{"norm_place": "pre", "lr": 0.00798, "final_lr_fraction": 0.0, "train_tokens": 1199000000}
Each number is 50 + 10 x the weight over the matrix's rms, rounded and kept within 0 to 99. Layers, rows and columns count from 0.

# layer 6 attention output, 256x512, rms 0.341, rows 205-255, columns 320-383
56 60 54 66 53 43 49 48 52 42 52 53 44 47 37 67 49 63 47 67 55 45 58 65 50 41 54 57 62 51 50 30 50 58 57 59 42 50 52 41 34 54 52 57 43 50 51 61 57 63 47 30 56 58 68 55 39 44 47 31 40 34 49 41
30 46 53 55 21 62 74 34 58 44 39 49 51 41 55 59 63 47 45 39 65 38 49 57 56 59 55 49 44 74 45 43 49 50 40 76 59 35 49 54 38 55 62 54 27 44 49 45 58 44 67 32 56 39 48 28 65 40 49 38 39 56 71 34
55 44 52 59 48 48 60 61 56 61 44 46 48 59 48 43 60 71 52 28 47 58 60 61 59 45 36 45 48 52 48 32 58 47 59 26 59 35 51 43 57 52 33 57 37 61 62 49 39 51 51 40 57 37 66 38 54 50 64 55 53 48 48 40
59 32 62 73 35 62 51 56 51 43 46 69 66 45 38 50 51 44 63 81 40 29 58 29 48 56 33 59 61 57 82 47 31 56 49 78 42 28 61 61 62 45 45 56 39 64 64 45 49 44 72 49 19 33 49 44 40 46 49 29 59 40 39 50
49 42 55 52 33 44 59 50 56 61 55 57 26 55 54 40 64 36 43 68 56 47 64 60 33 44 54 37 58 46 44 55 47 63 44 34 42 70 50 50 50 81 54 45 55 44 69 47 64 46 55 57 66 59 45 52 47 60 53 50 50 53 50 45
49 58 25 40 48 41 46 50 60 53 52 58 62 60 49 49 47 61 30 48 62 46 53 52 36 50 46 67 61 52 63 47 52 29 74 65 45 57 50 48 72 43 61 42 53 47 44 58 32 34 31 60 35 62 47 48 44 47 64 48 64 54 50 66
60 41 39 50 66 50 54 45 56 42 59 43 62 67 37 50 71 54 39 52 51 60 46 51 38 50 48 44 55 61 42 56 41 43 39 48 62 40 46 64 40 50 35 36 60 51 32 52 32 61 69 55 50 46 37 53 48 58 59 54 57 49 55 45
47 50 39 39 39 50 35 47 57 58 55 46 56 32 54 58 41 53 35 48 55 61 76 47 43 60 61 51 54 42 66 54 50 28 51 40 64 46 45 44 39 54 57 44 55 72 61 47 59 33 58 63 51 45 60 58 51 39 60 50 49 46 49 54
59 62 42 51 76 52 39 57 58 74 49 51 46 61 54 53 57 58 56 28 57 54 42 33 46 50 52 37 50 56 47 42 43 58 50 33 43 45 48 52 52 51 50 53 70 53 45 53 67 68 45 52 52 38 60 52 46 63 57 52 56 45 70 42
40 43 42 76 29 46 55 51 62 56 42 57 44 45 51 63 51 39 51 48 74 37 51 48 37 58 51 54 54 41 44 48 39 39 55 46 57 66 50 45 52 57 41 47 39 56 63 54 44 55 48 62 47 58 48 48 69 59 32 53 52 62 67 45
35 61 66 41 49 47 30 41 62 35 58 60 39 35 57 33 47 51 37 80 51 57 42 50 41 61 54 54 51 47 56 66 55 33 51 53 52 54 62 51 37 51 56 62 57 20 39 34 37 57 58 56 47 52 48 42 56 44 60 37 49 44 45 34
60 31 56 72 52 55 56 52 42 44 55 32 34 57 65 30 41 68 51 50 39 73 62 53 57 60 73 59 43 58 43 64 38 38 42 58 52 42 53 36 50 65 31 67 39 54 56 46 44 51 66 57 47 53 54 59 38 35 58 48 63 52 33 59
26 46 52 44 60 47 61 47 53 56 38 53 37 27 52 55 53 50 34 69 52 70 46 65 47 54 35 51 35 64 43 54 41 53 44 47 55 56 46 57 53 42 55 51 42 54 65 32 68 46 39 45 47 50 49 34 55 50 48 75 57 43 48 44
49 36 54 54 46 59 62 58 48 65 58 25 50 46 71 57 42 42 58 47 46 55 31 50 45 54 56 47 46 51 47 62 44 42 57 43 64 34 44 51 42 57 50 43 38 41 58 69 32 50 36 30 72 60 40 69 54 50 49 41 60 37 53 34
64 41 51 47 32 40 43 47 43 59 48 25 40 63 32 62 69 57 54 54 39 51 39 63 66 48 39 46 32 32 63 34 65 42 62 41 52 51 58 58 56 55 70 59 59 44 46 44 57 71 57 37 45 58 65 60 60 43 36 46 71 44 54 64
32 42 28 52 49 39 54 56 37 39 56 66 51 69 56 44 24 36 58 41 46 51 50 40 42 56 55 57 56 46 58 61 43 32 54 45 41 46 47 54 44 44 52 52 58 69 50 53 53 51 49 41 56 45 54 53 43 36 60 54 47 56 68 53
41 42 56 58 54 64 58 62 46 37 59 52 36 67 53 27 45 43 43 43 58 43 44 56 32 46 33 55 56 58 62 45 41 32 52 54 62 52 60 53 32 49 52 41 34 41 33 45 58 49 47 72 62 68 57 47 42 72 44 61 61 29 53 53
32 43 50 45 25 39 50 40 47 42 54 49 55 37 44 42 39 38 68 43 47 57 53 31 44 63 51 53 44 40 68 41 45 38 49 35 29 53 41 58 39 60 31 54 54 63 23 39 39 58 48 39 47 41 45 60 57 53 51 56 32 37 56 39
30 45 47 63 62 53 49 44 47 45 28 43 63 35 48 57 32 42 62 46 45 59 62 34 49 54 47 62 54 62 46 49 48 44 39 46 52 69 49 40 57 47 58 25 58 52 50 45 41 51 59 51 57 39 49 43 58 49 42 55 53 50 45 34
59 43 58 45 60 31 52 76 53 69 50 49 52 41 50 53 38 30 44 49 39 55 61 75 46 47 57 46 51 53 37 39 49 64 52 49 37 72 54 49 55 41 35 33 60 31 32 39 50 41 65 72 49 54 43 60 58 62 47 58 57 50 47 43
52 55 46 52 25 56 32 28 37 64 52 35 31 47 36 57 53 44 50 51 43 53 50 58 44 54 63 31 56 57 66 58 43 43 43 56 51 41 49 58 51 49 41 58 73 59 43 42 43 48 49 50 70 45 49 56 57 36 38 71 36 44 49 60
54 48 47 44 56 51 44 52 41 47 59 44 71 38 51 35 41 48 47 42 43 44 39 55 66 47 69 52 47 51 42 32 49 36 53 47 45 57 61 47 41 64 51 51 35 45 60 46 46 53 60 43 54 45 61 51 48 59 68 41 34 38 52 39
45 38 35 54 55 36 42 85 50 48 61 59 63 54 57 41 54 47 42 56 52 40 44 56 42 39 62 41 54 59 59 57 41 55 48 28 60 52 48 41 56 36 59 50 46 55 48 46 44 70 51 27 62 41 45 66 45 65 46 43 48 50 36 43
35 38 51 35 37 44 48 41 45 35 73 38 47 47 48 56 54 66 72 52 45 58 50 59 50 31 48 56 42 68 54 55 36 38 51 54 60 69 37 56 53 57 49 41 39 47 20 51 50 46 66 53 49 55 52 54 45 55 54 41 43 45 69 45
67 38 62 46 61 56 45 49 54 62 47 40 51 63 29 37 70 39 58 41 55 52 49 56 60 54 30 37 47 47 59 60 52 50 30 53 40 51 58 64 53 49 47 40 39 49 40 41 44 52 40 41 45 46 43 48 51 66 49 41 50 59 45 36
28 40 29 53 38 51 63 59 57 59 31 41 35 54 11 41 49 37 41 40 68 41 48 53 36 40 47 48 62 49 68 31 43 56 61 53 60 47 37 44 33 49 56 46 57 40 60 65 35 44 60 61 43 45 55 55 54 45 46 50 46 47 75 51
50 43 63 54 20 56 49 54 63 45 63 61 53 46 52 51 49 37 30 47 66 51 65 44 43 50 45 36 41 50 27 64 56 64 66 46 50 44 74 44 54 53 40 44 32 61 41 42 49 40 55 40 49 46 40 37 57 43 48 47 59 62 30 65
40 54 37 38 57 40 48 60 43 41 43 39 41 38 67 50 47 36 49 47 49 78 58 50 59 46 60 51 66 44 70 44 37 50 83 47 71 48 51 54 37 50 52 71 63 56 58 51 45 54 41 39 48 43 54 50 45 45 35 47 36 38 68 53
50 41 40 56 51 55 48 31 55 59 42 45 54 59 42 53 56 58 44 50 37 52 37 53 42 47 38 47 59 42 44 49 36 69 51 48 56 42 72 30 63 50 45 49 42 39 47 42 33 40 70 44 61 41 58 50 50 37 48 42 57 55 51 62
57 50 53 45 42 47 34 51 31 55 59 56 52 67 59 40 50 39 50 49 51 61 44 64 41 55 68 31 60 61 44 64 51 59 60 49 45 37 37 35 64 51 47 47 49 66 48 55 34 54 46 51 51 50 49 45 41 80 64 19 58 50 37 62
58 61 59 32 53 46 64 50 56 30 48 35 43 29 72 42 45 48 72 54 49 35 34 60 58 46 57 61 63 52 58 73 60 50 52 51 44 27 53 49 47 53 52 52 64 35 60 32 58 43 55 78 67 55 60 46 66 62 34 44 57 46 40 80
39 67 59 49 47 57 36 47 61 57 48 55 56 58 38 38 47 38 33 58 55 34 52 40 36 32 53 50 82 68 48 34 86 47 25 42 53 51 65 32 57 31 42 43 63 62 58 39 61 60 35 49 63 68 29 64 64 42 61 47 57 52 48 53
53 54 66 59 56 54 56 33 57 40 60 28 49 51 50 46 56 50 55 61 63 61 46 66 36 64 45 33 52 50 50 67 41 54 55 53 46 39 48 44 58 53 53 55 61 58 52 57 54 50 51 64 42 50 43 36 68 44 60 49 40 50 56 43
51 54 49 42 43 45 52 75 60 47 48 42 39 51 61 49 51 58 71 48 58 53 47 46 69 68 60 65 35 41 50 35 46 45 78 53 39 51 55 59 49 36 33 59 61 67 35 51 55 55 53 37 46 47 44 59 56 44 44 58 45 77 63 41
42 51 42 58 49 51 64 55 54 52 50 40 38 54 50 45 47 45 49 47 37 43 45 57 42 44 66 57 50 52 47 44 38 49 48 47 28 47 55 53 85 49 69 54 32 49 49 48 48 56 47 39 42 33 51 44 31 59 47 40 47 45 49 45
55 55 39 58 41 51 53 49 54 49 49 44 47 47 54 61 51 54 36 65 59 48 41 57 56 28 33 49 47 38 16 59 61 33 46 50 32 61 49 59 58 45 64 44 59 46 53 42 57 56 48 55 39 58 38 50 83 63 51 53 49 27 50 47
57 50 45 49 69 48 50 49 46 28 35 33 62 62 55 45 76 43 53 41 52 39 53 40 71 57 54 49 42 57 42 44 67 56 58 57 64 45 44 51 51 56 43 51 26 45 48 53 57 57 36 56 67 44 41 48 53 39 44 52 47 58 56 42
58 28 50 52 60 43 49 58 43 55 53 39 49 64 61 57 47 48 34 67 37 45 54 46 57 44 56 51 43 37 44 47 41 40 51 34 41 43 47 38 46 44 51 40 56 52 49 37 44 56 68 67 49 53 41 50 55 60 37 50 39 33 53 44
40 36 73 38 57 60 64 58 45 55 33 64 50 53 55 52 45 40 38 42 46 48 59 51 49 30 51 47 55 36 33 41 32 45 74 44 66 58 52 49 49 47 48 61 53 42 41 50 47 53 34 42 48 43 50 59 48 58 41 44 68 61 56 40
42 41 45 44 55 62 20 69 40 66 69 46 66 42 42 47 61 58 49 58 34 64 41 40 50 38 47 47 51 50 38 61 49 51 44 43 56 63 42 48 60 49 54 49 54 74 54 68 44 50 45 65 34 30 48 59 48 48 51 38 51 43 54 66
42 41 48 41 54 42 58 78 44 58 49 54 59 34 37 63 52 57 42 49 60 66 72 52 50 51 42 37 44 32 67 44 64 55 64 33 43 54 67 59 40 41 70 63 44 45 40 25 51 43 45 61 56 47 38 53 57 44 61 62 28 61 59 57
35 44 63 53 57 51 56 70 61 37 49 60 34 52 71 56 77 49 41 56 44 65 39 44 46 50 45 67 42 54 41 54 64 56 60 51 29 67 44 44 37 62 43 53 48 63 50 22 62 57 59 45 48 47 70 44 58 52 60 36 63 49 44 21
50 49 39 63 46 32 52 59 47 55 68 52 34 52 49 64 49 31 57 59 48 60 85 64 56 55 61 33 48 40 49 58 59 49 51 56 46 52 55 64 44 65 48 43 59 50 35 63 66 52 51 44 57 43 57 48 51 45 32 47 29 57 51 39
60 51 54 67 55 42 74 50 53 54 44 31 51 36 41 48 47 45 39 44 48 55 45 48 42 61 42 57 42 49 46 34 62 35 74 55 49 47 50 70 48 42 48 56 39 67 43 45 58 56 59 45 52 46 55 41 52 61 37 51 48 52 47 56
48 59 61 40 60 42 56 63 60 42 49 61 29 50 51 48 47 60 48 26 57 55 58 48 51 56 35 28 44 54 39 49 33 60 49 56 42 57 37 41 56 57 52 50 51 45 39 55 38 50 51 56 45 51 46 58 51 39 36 54 64 43 62 65
50 44 55 41 56 44 43 52 33 60 33 75 46 53 54 53 51 37 48 54 42 53 52 55 65 59 69 60 49 52 51 27 48 49 46 58 44 27 36 45 33 37 49 38 87 60 56 41 54 46 54 18 47 43 39 61 39 51 66 44 54 62 57 49
48 40 49 53 51 62 38 36 50 42 57 57 63 50 50 61 43 68 68 54 59 43 40 38 41 34 38 39 51 58 45 43 67 82 41 36 32 46 54 61 35 63 45 35 50 56 65 39 44 44 23 54 74 49 54 42 56 53 44 56 54 49 35 59
59 60 57 37 52 61 58 73 45 54 42 49 62 51 58 46 66 51 58 66 33 34 47 49 60 29 59 50 61 46 40 42 44 59 46 37 57 26 52 42 56 57 61 55 49 53 56 42 36 54 55 34 56 58 52 41 56 51 62 61 42 57 40 40
50 61 51 47 27 39 59 49 56 42 26 33 63 44 59 39 50 58 60 49 43 72 28 40 55 52 56 47 64 56 48 39 43 47 34 55 53 42 55 54 55 49 53 41 36 58 80 40 37 50 51 45 52 74 37 53 39 58 41 39 41 59 31 50
48 60 46 54 26 46 41 55 44 63 55 66 62 37 49 35 61 32 43 39 55 32 42 59 65 44 33 51 69 32 28 31 41 56 51 47 45 49 52 55 46 59 53 55 48 77 37 26 35 34 42 61 55 51 50 56 56 50 57 68 58 48 51 52
49 70 56 43 49 51 40 31 52 53 49 35 40 37 47 73 62 53 68 56 77 62 49 38 40 51 48 56 75 48 58 55 47 57 39 54 53 55 36 56 56 34 38 39 47 63 50 44 47 38 51 40 43 59 59 56 49 50 50 39 32 46 67 40